From a checkpoint of a small transformer trained on Wikipedia.
Size: 16 layers, vocabulary 2171.
Architecture: RMSNorm before each block, no biases in attention or MLP, untied embeddings, normalized queries and keys.
Training: 183M tokens, 2796 steps.
Each number is 128 + 32 x the weight over its row's rms, rounded and kept within 0 to 255. Layers, rows and columns count from 0. The size above them is the row's rms in percent of the matrix's.

# layer 3 attention output (transposed), 256x256, rms 0.203, rows 196-222, columns 128-255
size [ 95 108 104 101 104 104 102 100 100  92 112 108 102 103  96 106 103 103  97 100 107 106  99  99 102 100 102]
[[ 94 158 158 138 156 150  84  77 109 108 112 134 180 165 105 100  84 144 149 175 127 158 121 149  99 157 129 109 137 159 134 122 143 137 128 110 149 153 153 119 140 122 147  82 121 204  92  50 149 153 197 131 168 137 108  99 124 148 114 122 125 202  79 113 166 138 113 149 180 205 115 125 144  74 110 139 113 124 130 203 134  93  87 148  90  89 115 113  52 156 124  98  80 117 129 156  62 123 152 119 119 104 148 123  66 100 150 113  80 151 129 146 151 120  52  96  85 145 150 136  42 127 148 138 155 189 149 104]
 [126 160 200 109  71 169 133 141 173 158  47 155 107 133 126 182 156 135 222  91 175  99 121 110  56  91 124 166  80 120 151 126  72 128 145 152 137 132 132 112 142  85 146 115 154  85 121  97 180 136 100 163  92 160  84 152 104 154 129 143 180 138 122 117 127 120 202 120 123  82 102 149 177 121 169 104 159 162 128 132 152 115  52 160 129 105  90 184 140 127 138  73  78 129  99 176 159 134 101 115 129  90 171  99 147 153 109 125 111 126 122 124 133 132  99 128 147  73 116 166 147 100 154  81  64  85  53 104]
 [129 170 124 194  25  93 136 136  59 144 120 104 166 166 126 114 156 119 138 130  91 178 116  84 107 122 107  87 121 136 142 148 105 171 129 123 129 135 100 151 188  79 131 132 120 128 149 168 154 105 144 108  86 159  64 175 164 123  93 119  92 144 151 120 134 172  99 129 139 117  86 153 173 115  79 118 147 166 118 172 129 194 176 128 116 113 164 139  92 134 100 207 128 152 155 122 156 146 123 132  83 121 139 112 167 115  67 114 167 156 193  67 149 144  70  28 174 123 135 128 129  87 120 109 178 139 114 188]
 [129 126 188 148  94 169 142 185 147  71 117 121  77 141  70 105 170 139  83 162  78 118 118 111 138 126 106 125 148  87 103 156 106  82  72  93 142 153 161 140 120  64 163 123 135 112 146 183 116 151 135 174  96 127 106 149 103 111 104 120  96 117 200 136  68 107 186 103 135  60 107 130  94 115  82 149 129 128 140 172 132  85 117 113 170 164 114 122 143  87 177 129  65 148  85 120 154 175  72 145  94  81 100 139 112 128 118 170  68 107  80 169  81 105  83 100 102  99 129 127 116 180  94 144 131 188 194  64]
 [177 162 141 143  48 137 163 119  83 183 103 156  83 160 196 152 101 146 212 109 115 117 138 113 162 140 159 160 208 143 135 155 171 117 164 120  81 176 125 118 173 111 186  88 143 136 137 143 151 143  89  55  91  78 109 105 131 121 141 160 150 149 162 131 177 121 164 117 145 114  87 164 142 143 131 127 171 104 167 119  94 121 125 112 126 105 151  97  60 167 120 104  98 163 134  74 119 138  42 133 148 129 105 180  96 169 142  93 174  95 149 133 174  89 135 119 126 116 150  58 145 161 134 133 147 139 152 141]
 [124 114 144 106  88 119 154 115 151 102 149 143 152 136 156 134 178 163 155 101 159  84  79  76 127 159 135 108 203  78  93  88 148  69 139 133 139  21 178 164  91 138 129 124 138 179 130  88 140 124 121  71  96 122 106 114 187 166 181 161  62  63 134 112  81 133 137 165 164 140 101 123 142  83 170 146  93 169 107 124 180 130 133  97 137 149 126 128 133 113 111 138 146 101 126 119 148  82 166 116  97  93 131 100 154  93 179  67 171 138 156 193 164 138  89 199 142 178 180 172 125  42 105 109 120 135 137 113]
 [ 92 117 151  57 151 155 165 121 103 214 139 195 148  84 130 142 155 135  86 122 129 119  95 163  83 115 109 165 133 164 113 132 189  93 137  35  47 143 145 146  86 157 113  92 161  94 124 152 158 149 127 139 116 157 146 169 187 125 154 166 109  94 184 122 136 112 174 118  87 152 108 153 190  61 132 129  94 105 117 150 129  93 107 162 150 119 125 154 154 143 144  75 112 120 114  64 147 138  80 119 137 108 137 134 103 119 165 107 219 141 142 133 137 114 160 145 152 146 169 192 100 107 146 149  70 156 156 136]
 [176  82 108 113 136 137 140 106 130  89 148 129  60 104  99 161 140 144 161  81 139  92 164 142  60  90 113 145 115  88 121  94 168 169 140 123 173 119 120  99 107 151  98 105  94 121  69 139 122 149 124 104 144 138 141 117  98 112 142 138 150 114  99 101 174 127 110 129 106 122 166 153 109  92  97 169 108 110 137  94 117 131  86 153 184 139 124 167 136 103  74 120 104 147 146 111 108 167 109 145 104 111 129 195 137 125 146 187 141 191 192 132  89  96 130 146 102  71  83  69 133 116 150 100 154  96 135 136]
 [198  91 121 122 153 108  85 118 101  89 107 181  99 128 185 154 111 161 142 142 139 147 115  99 115 133  95  96 158 122  43 100 122 120 129 154 151  47 151 132 152 216 140 163 144 177 148 154 135 186 106 155 167 141 109  72 150 117 103  86  89 126 191 122 131 146 115 122 100 143 133 160 127  96  72 127 164 109 108 121 133 106  92 161 178  96 102  97 178 142 199 115 126 133  84 106 165 125 100 181 125  56 186 127 140 177 154 183 102 118 116 123 108 121 162 130  86 149 100 115 171 101 126  72  86 106 137 131]
 [ 81 169  99 137 119 127 140 122 136 151 189 166 173  72 107 120 100 161 141 201 135 161  73 134 134 128 111 118 102 127 131 144 152 166 147 144 106 150 114 127 160 135 107 157  81 164 149 111 141  85 152 134 111 198 148 173 174  84 127 161 118 169 118 148 149  92 112 112 145 157 137  92 129 132 195 105 176 131  92 152  86 145 134 137 154 173 115 157 140 162 128  79  75 158  49 164 153 176 101 126 153  65  53 124 150 121 115  65  87 155  81 172 154 114 109 101 166 125  54 128 147 112 151 155  77 111 131 151]
 [ 93 154 148 113 108 137 127  92 169  87  91  92 133 173 165 142 178  70 112 153 110 194 124 162  93  51 137 110  79 159 154 135 188  62 165 202 137 126  87 136 126  81 131 143  82 140 105  88 106 111 121 174  72  89  77 117 120 152  43 170  72 183 130  93  93 106 127 163 118 167 164 123 132  97 146 110 176 127 151 153 100 158 125  80  86  98  98 172 142  92 172 142  75 119 134 151 160  93 152 148 116  90 102  92 146 204 113 125 142 119 109  88 153 141 106 100 140 165 157  98 124  91 153  40 150 110  77 118]
 [113  92 183 182 145 174  81 129  77 101  84 133 137 167 113 187 106  99 149 195 156 120 103  97 134 161 120 154 166 140 177 163 103 141 117 113 211 166  98 156  98 112  78 144  96 133 129 101 122 100 108 131  91 157 159  96 150 122 105  89 105 127 131  97  89 149 119 158 150 150  79 119 132 146 114 187  46 143 134 126 176 131 142 159 134 142 137 104  97 142 139 192 109 134 141 136 115 150 116 138 137 169  83  77 197  96 131 104  91  97 146 126 153 132 186 102 161 140 133 116  58 164 136 159  98 125 183 103]
 [ 93  99 106 164  85 115 105 166 133 108 132  95 159  93 148  96  99 137 111 124 150 110 149 132  98  70 120 149 117 155  98 131  87 150  94  74 151  91 164 137 104 179 116  83 151 167  94 128 177 129 149 102  94 103 134 134 110 153 142 103 101  86 145 146 130 118 106 103 127 130 144  38 121 184 160  80 132 134 131 188 112  77 119 127 135 143 131 122 121 140 156 108 132 166 124 111 131 202 172 108 220  64 168 113 152 123  77 133 125 200 171 173 148 149 179 131 134 125 186 154 125 140 157 133 198 109 119 133]
 [102 104  97 106 181  85  87 178 113  76 120 140 170  94  98 112  83  90 122 175  69 162 145 132 111 141 154 135 122 151 165 114 148 105 149 161 150 143 127 131 173  61  55 170 145 112 119 131  68 124 152 115  86 123 172 166 127 154 159 108 122 128 127 134 133  95 136 141 142 101 139 126 107 125 127 182 168 139 115 114 154 193 126 121  95 118 103 108 106 175 139  60 145 118 112  92 148  67 202 121 110  70 197 143 102  97  82 135  82 106 115 118 151 227 143 166 109 176 156 108 171 121  89 112 108 109 135 148]
 [ 91 169  78 109 149 120 118 150 104  76 162 136  76 125 176 208  96 142 117  59  88 127 166 135  89 151 119 122 112 131 150 128 156 129 145 132 126 153 106 112 116 182  62 149 143 151 149 183 165 149 147 112 131 108  71 111 176 104 142 148  74 112 126 172 171  98 129 113 155  90 124 116 113  93 148  51 162 132 137 101 152 100 143 117 118 153  74 139 114 131 178 125 155 169 177 125 174 135 113 169 125  64 115 144 168 138 170 166 114 142 152  95 175 148  96 178 163  96 107  66 147 127 155 136 179 187  74 102]
 [119 145 122 175 134 112 157 104 120 119 100 153 192 119 104 130 136 103 140 154 138 172 111 151 123 180  84 143 154 106 169 127 101 153 131 133 204  89  69  87  94  98  83 133 208 122 164  84 130 143 133 113 136 175 169 139 113 104 132 115 169 104 142 116 155  76 121 121 131 125 158  99 152 181  42  89 111 160 126 151 192 110  91 165 109 140 116 164 125 161 144 112 128 130 167 171 145 144 120 200 155  90 134  80 137 152 129 113 120 164 140 108 157 122 125 180 138 115 128 131  44 114 200 123  96 151 121 153]
 [120 136 110 176 148  29 123 137 182 145 138 149  78 173 132 136 178 122 120 145 148 129 135 226 167 144 150 163 144 130 121 144 113 178  64  75 104  74 100 157 135 188 144 181 132 120 183 133  81 121 138 120  83 129 101 163 142 180 137  63 113 172 124  66 145  78 143 128 169 165 100 170  96 113 142 144 167 128 111 180 116 169 118 153 150  96 117 180 182 170 115 148 127 194 137 101 154 150 149 113 144 137 115 152  91 124  93 165 127 114 156 189 118 111 107 115 122 137 157  70 131 176 116 145 129 147 122 169]
 [175 120 111  84 169  59 121 110 156  80 127 143 206 147 148 158 125 107  92  98  69 169 127 153 124 112 171 135 144 110 159 139 127 171 166 138 128 167 171 102 125 165 171 167 126 126 121  92 182  98 118 132 116 141  99  81 143 150  86 183 175 181  79 130 136 170 152 159 163 161 103 110 122  99 171 123 180 143 105 127 132  79 103 100 130 116  95 129 122 129 150 133  72  90 149 139 121 129 145 130 142 156 102  91 131 102 164 119 110  70 115 156  31  71 144 126 119 145 165 121 122  49 101 118 128 182  71 128]
 [155 110  90 164 112 139  46 159 122  94 138 123 113 131 108 184  81 111  94 170 161 164 121 113 134  67 153 131 177  50 116 137 102 105 123 184 125 161 139 148 162 163  67 119 145 125 148 153 181 141 167  68 139 129 164 141 176 145 113 156 174 111 104  74 132 127 132 178 151 127 155 128 178  61 125 145 106 126 173  92 149 145 133 186 109  87 118 152 140 164 106 138 168 163 108 161 113 216 123 127 100 123 177 158 124 129 167 102 117 117 150 117 107 137 137 181 137 173 116 121 153 145 157 113  83  91  60  92]
 [128  98 210  82  99 127 115 143 152 101 171 125  80 145 145 101 155  80 134 103 108 156 121 150 116 179 179 110 219 150  86 133 118 130 145 183 164 136  97 132  91 139 137  93  56  76  89 107  82 118 154 129 151 146 141 120 151 136 147  66 134 161 116  98 116 140  97 137 203 147 135 117 103 147 100 105  67 105 179 139 111 149 160 128 115 184 131 129 128  84 122  97 108 105 194 101 188 127  99 154 218 105 130  93 136 113 127  82 110 174 123 109  72  95  92 132  90  86 134 107 216 153 137 167 145 117 116 117]
 [146 164 138  94  90 142 142 133  59 117 156 102 167 107 101 115 152 130 176  71 127 142 151 134 116 113  82 156  68 161 162 101 111 139 126 101 107 129  89 121 175 155 127 146 147 123 125 198  68 104 116 152 107 100 123 110  56  93 135 100 136 181  91  72 142 125 117 124 132 149 191  81 121 107 156 116 104 135 101 160 106 141 175 123 180 116  83 112  61 140 108 102 167 124 123 132 165 112 101 129 157 190 152 132 102 122 128 116 143 124  53 150 136 150  66 126 178 115 108  91  86 148  92 167  70 161 166 180]
 [ 93 114 127 107 152 136 110 124 204  94 115 162 129  81 118 113 134 174 133 115 156 126 185  97  88 160  94 126 114 113 172 102 139  99 138 136 101 121 122 229 132 123 125 139 159 151  96 132 136  82 150 159 180  72 153 146 103 126 123  94  95 156 117  93 118 127 126  88 148 169 152 105 111 174  88  98 141 140  84  95 145 124 121 191 145 138  73 118 151 134  93 155  75 133 160 140 162 154 103 104 163 132 159 220  47 136 107  75 161 152  98 144 128 128 102 131 120  92 134 118 134 187  75 106 169 113 123  90]
 [136 162  95 129 188 109  84 131 142 166 128 140  96 137 212 113  75 101 128 101 164 111 116 178 161 167  76 167 106  89 140 165  85 128 108  99 144 140 183 142  78 168 152 132 135  93 121 114 127 148 111 138  79 142  94  98  80  83 116 135 198  95 105 158 114 111 109 127  82 163 127 160  95  96  92 114  62 101 167 154 149 121 116 171 138 124 168 154 140 167 145 117 110  72  81 122 121 123 133 136 133 122 128 173 106 134 124 105 168 113 153 134 121 115 147  88 156  99 151  96 168 115  84 115 114 147 140 190]
 [131 154 195 122 150 172  71 166 144 110 108 165 162 162  77  94 128 133 153 164  92  75 116  75 159 122 108 105 166 128 130  84  90 116 185 122 144  91 144 131 142  91 156  78 124  87  97 145 170 208  69 164 169 128 132 188 129 134 160  89  93 162 146  77 164 118 173 153 196 137  92 127 124 166 160 167 183  99 203  43 124 104 113  81 130 158 147 161 112 168 146 102  84  89 172 104  94 139 147 133 118 134 115 153 149 146 105  85 116 133 102 170 104 109 158 118 185 133 132 171 104 139 168 135 160 138 136 159]
 [ 91  83 151 107 175  93 146 124  82 148 128  81 133 167 150 188 117 142 176 118 133 110 182  95 117 113 139 119  87 108 124 115 117 106 125 123 138 139  89 129 116 106 159 126 145  70 131  88 145 170 111 125 144 161 144 106 185 152  90  66 167 189 144 159 101 102 103 150 165 163 123 107 110 134 133 138 147 105  98 126 143 122 144 161  59  96 188 123  69 102 169 119 140 127  98 110 125 103  78  86 163  93 120 156 186 167 132 175 186 165 188 134 136 149 147  48 107  93 154 119 161 110 116 139 103  76 111 153]
 [ 95 105 143 157 122  93  92 138  99 134 140 117 150 168 113 172 111 116 160 149 131  78 126  85 177 142 148 134 127 103 113 122  73 174  75  86 103 101  76 108  75 110  99 138 221 109 101 157  95  81 193 152 128  98 158 161 123 132 125 136 146 121 123 155 165 121 144 101 151 114 129  71  86 148 137 127 131 140 124 147 217  99 135  88 103 143 159 150  70  78  96 102 146 147 122  84 118  73 183 170 176  93  83 138 171 139 131 130  83 163 131 101 159 117 138 106 143  92 149  85 123 150 116  61 158 136  92  61]
 [148 123 135 116 149 145  71 109 166 105 113 149 100 211 135  90 118 132 110 113 132 168  88 131 120 151  61 114 145  93 148  70  80 105  85 137 174  81 134 125 148 170 151 113 150 133  91 170 151  94 201 163 108 148 107 132 144 108 109 164 157 126 163 131 137 158 119 157 135 106 110 114 105 110 181  72  96 177 115  54 182 128 113 142 150 130 133 189  74  99  77 122 159 176 102 132 103 123 123 111 118 164 114  85 143 161 115 133 131 117 144 114 128 116 184 124  88 105 113 137 129 120  83 141 112 192 105 141]]
# layer 3 attention value, 256x256, rms 0.113, rows 197-223, columns 128-255
size [113 109 101 108 106 101 102 105  92 109 107 105 108  98 107 100 106  99 103 106 116  97 108 101 102 105 106]
[[ 71 148  97 150 142 136  77 142 104 163 150 121 165 155 167 117  88 118  86 127 170 134 137 115 134 171  84 105 196  65 155 143 117 172 149  87  97 122  62 145 160 110 129  60  81 161 179 123 114  98  86 124 127 140 130 122 187  86 163 111 143  99 126 133 194 143 113 121  79 202 141  73 148 113 128 136 143 157 169 124  92 131 124  34 107  85 122 158  89 139 128 107 117 148 107 158 110  83  96  50 122 125 150  83 116 128 118  67  78 153  67  99 130 126 199 180 143 173  95 156  87 127 169 161 108  69 131 121]
 [131 128 101 157 166 136 122 113 142 149 147  71 127  66 120 108  83 163 181 137 139 128  98  79 117 146 133 132 153 157 118 139 138 174 129 154 141 173 144 124 129 163 160  80 121 100  94 143 106 170 106 145 142 137 142 122 104 138 166 196 151  97  87 161 200  66 135 195 193 153  95 119 131 165 146 123 168 103  93  95  97  90  95 123 175  94  57  85 144  96 131 109 128 129 143  97 123 186 113 162  95 126  64 105 160  98 142 186 132 132 104 119 160 147 157 143 114 151 122 127 107 138 133 195 119 146  69 106]
 [149  90 119 105 164  89 115  94 153 160 131 155 119 115 138 138  88  73  89  61 157 165 163  59  94 134  97 110  66  79 128 118 155 110 115 143 109 103 118 145 128 128 143 132 152  64  90 164 120 104 140 123 134 203 128  75 163 178 124 115 179 172 119 175 138  94 134 145 126 217 140 140 150  68 151  97 153 163  96 108 123 131 156 135  92 155 105 173 112 189  94 154  72 131  57 131  72  96 122 155  83 134 124 182 173 123  69  71 125 190 209 144  78 191 103 169 101 152  73 144 146 130 115 154 161 139 128 136]
 [ 98  85 154 123 125 135  83  43 168 127 168  79 100  99  84 103 133  95 144  66 120 118  98 153  95 107 147  70 141 113  96  35  93 181  90 116  95 113 121 109 120 142 135 150 163 114  91 138 115 138 140 118 125 131 183 154 123 119 158 109 170 187 102 144 120 169 114 128 124 149 125 111 136 100 130 121 154 114 121 121 105 155 145 157 200  83 140 169 109  76 143 142 135 121 134 190  86 122 133 149 149  76 158 130 131  88 106 108 107 190  81 109 110 149 149 112 137 188 187 172 110 111  94 213  80  83 173  82]
 [131 220  94  95 166  73 104  78 146 142 151 155 139 161 152  99 116 159 114 127  83 140 135 207 147  54 145 142 115 141 153 115 122 161 109 115 112 177 133 147  94  66 111 112 162 105 107 161 145 104 150 126 172  91 144 151  45 147  81 146 141  52 103  97 154  84  83  73 175 155 150  97 130 154  87 141  81 180 158 137  85 106 103  92  99 126 155 150 106 149 110 111 174  92 114 138 137  52 125 144 110 186  86 179 144 146 127 175  85 135 148  93  94 136  88 116  82 151 141 149 142 151 127 112 140 127 111 104]
 [127 136 157  98 143 144 130 116 147 121 131 120  98 133 160 153 109 189  74 137 171 111 154 164 144 123 140  79 147 178 165 120 111 178  98 135 174  74 110 169 149  83 135 159 135 122 143 145 125 147 130  82  96  94 123 122 106  76 121  70 161 165 125 143  91 110  88 169 163 123 128 187 157 173 158 104 152 126  80 161  60 149  64  67  89 152 114 121 106  65 142 109 108 125 147 164 153 107 143 142  65  71 132 177 156 123 122 149 118 140 156 156 100 116  52 155 105 154 101  84 124 117  87  66 149 125 164  88]
 [151  83 193 161 131 109  96 128 133 141 122 124 137 110 117  76 167  89 191  96 150  69 131  65  87 162 165 153  90  89 136 111 176 133 123 106 112  92 115 133  73 175 143 104  85 128 181 162  97 124 179 165 109 174 104 141 136 178  83 156 144 127  89 182  65  89 109  80 112 103 154 131 128 151 129  80 135 192  66 121 160 127  94 158 170 163 109 142 103  90 150 145 136 159 128 131 129 110 138 158 155  94  62  62  83 169 143 112 203 151 151 135 104 119 147 102 153 131 102 155 120 138 146 128 110 156 136  99]
 [136 137 177 106 154  90 129 124 150 131 152 144 148 118 133 140 165 141 124 120 136 116 159 167 101 113  91  85 122 220 124  85 142 146  82 102  68 151  99 173 103  98 145 138  80 113 119  84 122 135 100 120 103 120 157 107 123 149 113  98 107 188 105 127 160 144 202 134  58 146 100 150 135  93 146 171  73 140 189 163 157 188 103 154  44 147 181 114 121 173 126 157  89 120  91 150 100  83  98 119 110 123 137 125 130  72  75 105 145 128 159 130  59  97 138 132 143  73 113 168 179 110 155 137 142 160 178 137]
 [140 101 106 146 133 143  77 102 144  49 106 155  77 116 142 112 108 168 126 102 197 131 115 119 119 122  98 149 146 124 163  98 101 144 155 152 159 100 112  74 107 137 166 100 113 104 106  61 174 162 121 111 146 143 175 160  76  93 136 122 155 135 113 160 125 182 126 107  59 137  99  76 106 208 133 129 129 101 145 136  98  94  92 132  85 110  99 121 106 139 152  62 155 124 150 131 192  83 118 113 125 145  85 115 164 127 133  64 121 119 133  78 108 147 123 186 137 169 130 112 107 160 151  51 104 115 131 130]
 [117 123  97 132 165 107 127 162 118 112 126  92 153 161 148 210  93 138 125 118 145 150  66 164 112 131 154 165 186 158 131 136 120 197 156 126 121 173 189 116 172 121  94  68 118 121 121 119 115 129 136 102 127 158 145 109 115 112 142  97 137 101 177 105 134 112  50 121  84  94 140 148 128 195 133 233 207 166 127 132 137 134 181  91 119 140  85  95 130 133 118 137 130 140 115 115 181  82 140  93  85 127 110  82  48 114 135 107 150 113 149 131 136 154 116 203 146 120  98 158 140 149 110 165  60  99  48 136]
 [122  80 160  82 150 137 102 160 130 112  84 141 162 144 144 103 130 205 161 127 104 208 122  82 130 100 121 127 118  92 145  82 102 111 117  63  92 156 124 151 197 106 105 126 118 120 117 144 134 123 121 170 145 130 102 154 109  96 106 188  91  91  98 161 114 156 188 114 150 156 163 139 120  55 132  85 162 129  75 116 147 136 143 151 111 127 119 154  90 145 100  65  85 110 183 184  91 161 113 162  93 102 141 180 189 112  94  98 168 160 153 158 157 118  94 144 151 149 117 157 127 134 121 140 142 116 161 123]
 [105 174  93 148 150 172 143 117 116 118 131 131 100 175 197 119 139 138 122  93 188 129  91  99 148 144 180 141 131 103 138 130 145  95 138 133 158 109 124 109 143 147  67 184  83  81 119 185 106 163 110 100 165  98  92 114 101 183 149 113 156  93 144 162 134 107 101 181  61 104 155 118 140 140 144 183  95 139 126  69 142 108 110 114 106 195 154  86 227  99 138 107  77  97 192 125 128 109 101  94  65 147  98 154 122 151 159 166 112 145 159 100 105 123 141 124  99  90 139  76 140 135 142 147 141  98 150 198]
 [ 78 149 154 130 121 151 156  75 157 163 118 139  91 113 110 154 177 154 146  96 129 123  88  98 150 140 106 130 126 113 105  71  89 183 142 125 130 108 132 166 101 151 149 109 125 159 115 160 168 133 139 139 164  51 143 121  94  82 147 121  72  81 128 101  58  98 130 121 119 119 137  70 107  51 133 129 111  78 111 163 131 106 168 164  72 120 139 146  85 106 143 129 145  97 136  67 168 122  58 167 194 171 106 119 177 128 145 111 129  82 154 122 174 137  78 117 192 131 121  97 125 140 145 180 122  83 158 164]
 [ 90 125 100 145  97 163 132 113 155 100 111 149 120  54 143 114 166 161 147 146 149 122 113 109  82 169 103 157 117 150 167 134  91 150 146 149  94 210  94 142 151 167 187  62 129 116 116  94 153 164 164 139  99 184 153 132 123 170 121 109 166 131 121 177 117 163 125 110  51 117  95 163 112 152 141 182 138 114  78 168 113 133 117  71 172 160 103  85 122 120 111 133 121  89 139 153 142  97 106 161 154 151 158  79 102 119 113  65 135 142 138 129  14 147 139  98 102  92 105  86 105 167 118 146 108 126 150  84]
 [142 118  75  79  77 118 136 103 102 106  95 179 133 243 148 166 130 197 100 176 160  84 109 126  87 168 146 107 112 139 204 154 109 172 163 109 101  99 207 147 150 103 158 105 169 132 103 152  96 163 112 111 133 135 118 173 149  48  88 100 165 150 111  85 132 107 149 129  85  97  69 137 102 110 172 147 150 134  92 110 109  70 157 103 116 130 137 132  98  65 186 153 166 150 111 124 134 134 114 139 125 127 135 115 127 149 131 116 135 113 111 139 149  82 203 146 122  91 106 121 218 114 128  91  94 142  63  86]
 [117  81 104  87 132  99 198 143 121 184 100 128  92 118 121 134 118 141  92  71 101 138 105 116 107  74 118  66 217 118 131 137  84 127 134 158  73  84 109 144  70 146 156 129 141 168 139 127 108 113 145 192 159 118 114  31  94 140 136 146 101  41  99 162 149 140 110 142 146 106 123 120 114 128 108 113 169 106 157 120 113 141  98 129 175 162 145 112  87 115 102 139 148 179 142 183  67 146 124 131  97 109 116 162 121 128 121 134 150 109 125 112  70 100 111  74 146 129 161 109 169 132 157 180 104 212  80 158]
 [143  96  80 118 145 146 159 149  93 135  87  94 171 138 140 148  81 127 134 117 119 114 138 146  93 147  66 100 140 123 100 102  75 158  88 134  73 117 135 133 163 117 170 127  99  75 138  62  63 123 168 158 112 138 120  86 118 123 158  86 130 188 140  69  95 161 154  94 176  67 147 128 142 140 121  94 142  86 101 140  97 123 166 167 158  64  74  86 126  61  97 124 125 221  73 125 131 105 101 119 148 101 169 177 154 165 182 138  93 135 139 144 128 133 111 135 175 159 162 191 132  80 144 137 128  92 123 122]
 [ 51 170 154 145 153  95 149  95 148 141 103 192 140 138 113 119 135 111 133 167 115  80 150  70 158 163  71 126  98 191 153 161 115 128 187  74 173 117 106 106 160 137  92  89 133 136  91 161 135  93 129 125  93 143  98 174  57 166  49 179  74 168 145  59 128 113 182 103 138 132 120 196 147  88  91 170 129 135 117 161 147 151  97 100 123 192  73  85 106 112 122 139 127 135 148  92  96 117 112 131 108 148 107  90 144 126 180 107 203 103  65 145 132  93 100 110 144 167  99 176 128 187 104 129 171 133 110 144]
 [176 135 127 139 119 175 137 161 184  97  29  46 124  90 169 150 119  83 146 131 115  80 130 173 168 135 136 168 120  95  85 111 150 148 163 131  62  69 130  62 108 112 200 159 184 150 146 151 144 103  45 174  89 158 131 100 118 175 127 170 178 196 115 130  92 149 144 129 107 142 125 129 113 129 175 141 170 160 146 123 131 204  77  99  58 131 131  90  44  94 125 162 139 127 134 127 116  96 155 120 136 137 157 140 144 122 147 109 189  89  93 130 123 147 180 142 104 166 105 131 130  84  92  79 163 108 130  69]
 [ 99 165  92 123 121  68 150 144 123 108 169 106  85 139 139 168 112  88 121 110 145 134 155 144 145 174 160 135 119 116 105 111  88 148 128 161 109 109 164  65 134 158 133 123 107 167 149 102 194 174 133 183 177  88 118 136 206 125 116 123 166 121 174  96 118 131 150 142 169  88 108 178  64 156 186 123 137 108  87 127 138 125 139 167 115 165 136   9 108 193 110 159 175 124 104  94 127 145 109 174  59 112 137 160 163 126 150 162 153 134 168 115 128 134 191 110 102  97 134 141 122 150 137 148 195 102 165 126]
 [107 155  97 195 133  78 156  83  86 158  47 119 103 152 198 103 147 124 110 108 136  98 141  93 157 176 176 141 110  96 139 153 109  79 133 225 105 152 145 176 161 134 111 138 130 194 179  70 175  93 153 103 148 132 148 106 118 122  96 152 122 102 142 139 141 183 138 200  44 131 122 136 143 126 111 163  95 140  98  78  98  76 177 122 181 119 142 125 120 125 142 159 118 109 149  92  95 135 206 151 101 134  81 108 148 108  98 147 130 120 182 130 102 114  65  41 130 121 142 155 155  93 178 101 168 150  54 151]
 [163  77 120 134 103 128 155 126 150 132  80 112 123 188 191 173 107 207 116 170 101 108 111 119  98 132 144 115 139 164 154 131 120  95 106  81 123 171 174 136 130 162 169  99 103 138 151 161 108  98 136 193 149 123 119 105 165  66 113 134  95 168 108 145 141 171 128 103 154  91 106 131 182 164 191 159 138 211  93 149 116 125 182 126 112 129 133 123 124 113 139 173 116 153  98 175 115 133 137  94 124 148 164 108 187 129 143 144  93 145 174 182  91  97 108 102  77 113 122 129 165 111 166  77 154 146  49 121]
 [149 130 124  91 156 125 110  99  87 148 157  92 140 147 124 130 161  57 106  88 110 145 122 165 155 121 105 139 113  78 172 148  95 130  98 252  80 144 103 108 132 164 122 171 196 118  58 143 108 123 144 123 125 118 126 119 110 151 124 100 137 182 110  78 120 140 116 155  85 173 103 106 133 114 108 101  85 154 140 105 117 136 148 184 115 134  99 173  81 175  93 158 157 102 115 103 153  69 166  80 149 125 121 118  71 120  86 179 100 110 100  94 144 171 138 124 103 138 122 148 110 155 116 148 141 111 150 156]
 [164 106 128 177 107 138 149 187 110  83  87 157 136 103 127 204  81  91  79  90  96 137 119 117 118 127 130 152 170 137 143  63 130 138  62 117 205 178 110  80 141 134 198 154 181 122 159 138 149 129 162 152 107  86 160  99 112 122  94 106 119  77 184 125 141 180 107 118 113 126 101  96 151 124 124 126  77 117 126 132 127 148 121 104 173 147 129 162 225 112 126  89 166 135  64  96 145 128 127 128 100 130 137 157  84 156 118 182 108 102  92 143 113 102 125  94 191  75  91 107 176 146 139 110 125 162 149 121]
 [122 142  64 149  65 132 123  93 108  94 154 162 131 137  94 138 164 158  98 119 148 166 108 105 189 129 170 157 118 161 155 160  99 116 129 117 124 134 128 125 105 108 123 159 183 173 110 140 132 122 131 102 131  87 143 134 155 122 135  78  65 166 126 131 163 135 143 156 116  92  78 185  86 106 141 176 139 139 150 111  88  99 191 130 167 146 140 217  89 136 138 105 126 110 116 125 134 103 111 151 143 164 129  97 105 142 140 131 111  61 187 113  95  91 193 139 124  92 146  81 134 109 158 166 145 194 156 165]
 [140 193  67 157  88  67 111 120 126 108 196 143 147 156 184 146 134  65 117 116 112 140  81 105 148 148 123 172  92 175 154  86 128 129 118  72 132 139 116 127 146 162 142  67 128 156 144  94 114 126 140 142 126  47 140 131 100 172 139 164 110  74 113 122  77  93 145 105 104  75 116 154 147 170 138 102  70  77 106 142  91 147 138 125  93 171 133 153 153 109 161 101  84 153  53 116 134 193 101 112 106 119 128 184 110 125 110 154 114 120 184 132  78 116 125 114 127 146 175 109 133 122 172 160 167 171 156 100]
 [156 138 104 180 109 176 115 153 126 131 145 131 124 110 143 128 173 138 145 181 102 171 161 153 141 154 150 116 133 106 156 111 194 180 182  94  93 128 173 196 121 185 155  93 100 140 155 102 188 161 117 145 108 167 100 113  95  91  94 160  62 113 153 169 152 186 149 145 117 156 110 172 132 109 116  94 143 128 173 153 138 104 121 103 128 149 134  98 154 153 117 123 100 138 120 133 140 114 148 124 181 196  69 154 132 137 107 131 140 127 175 165 174 167 118 111 119 132 189 110 139  86 123  57 177 153 189 137]]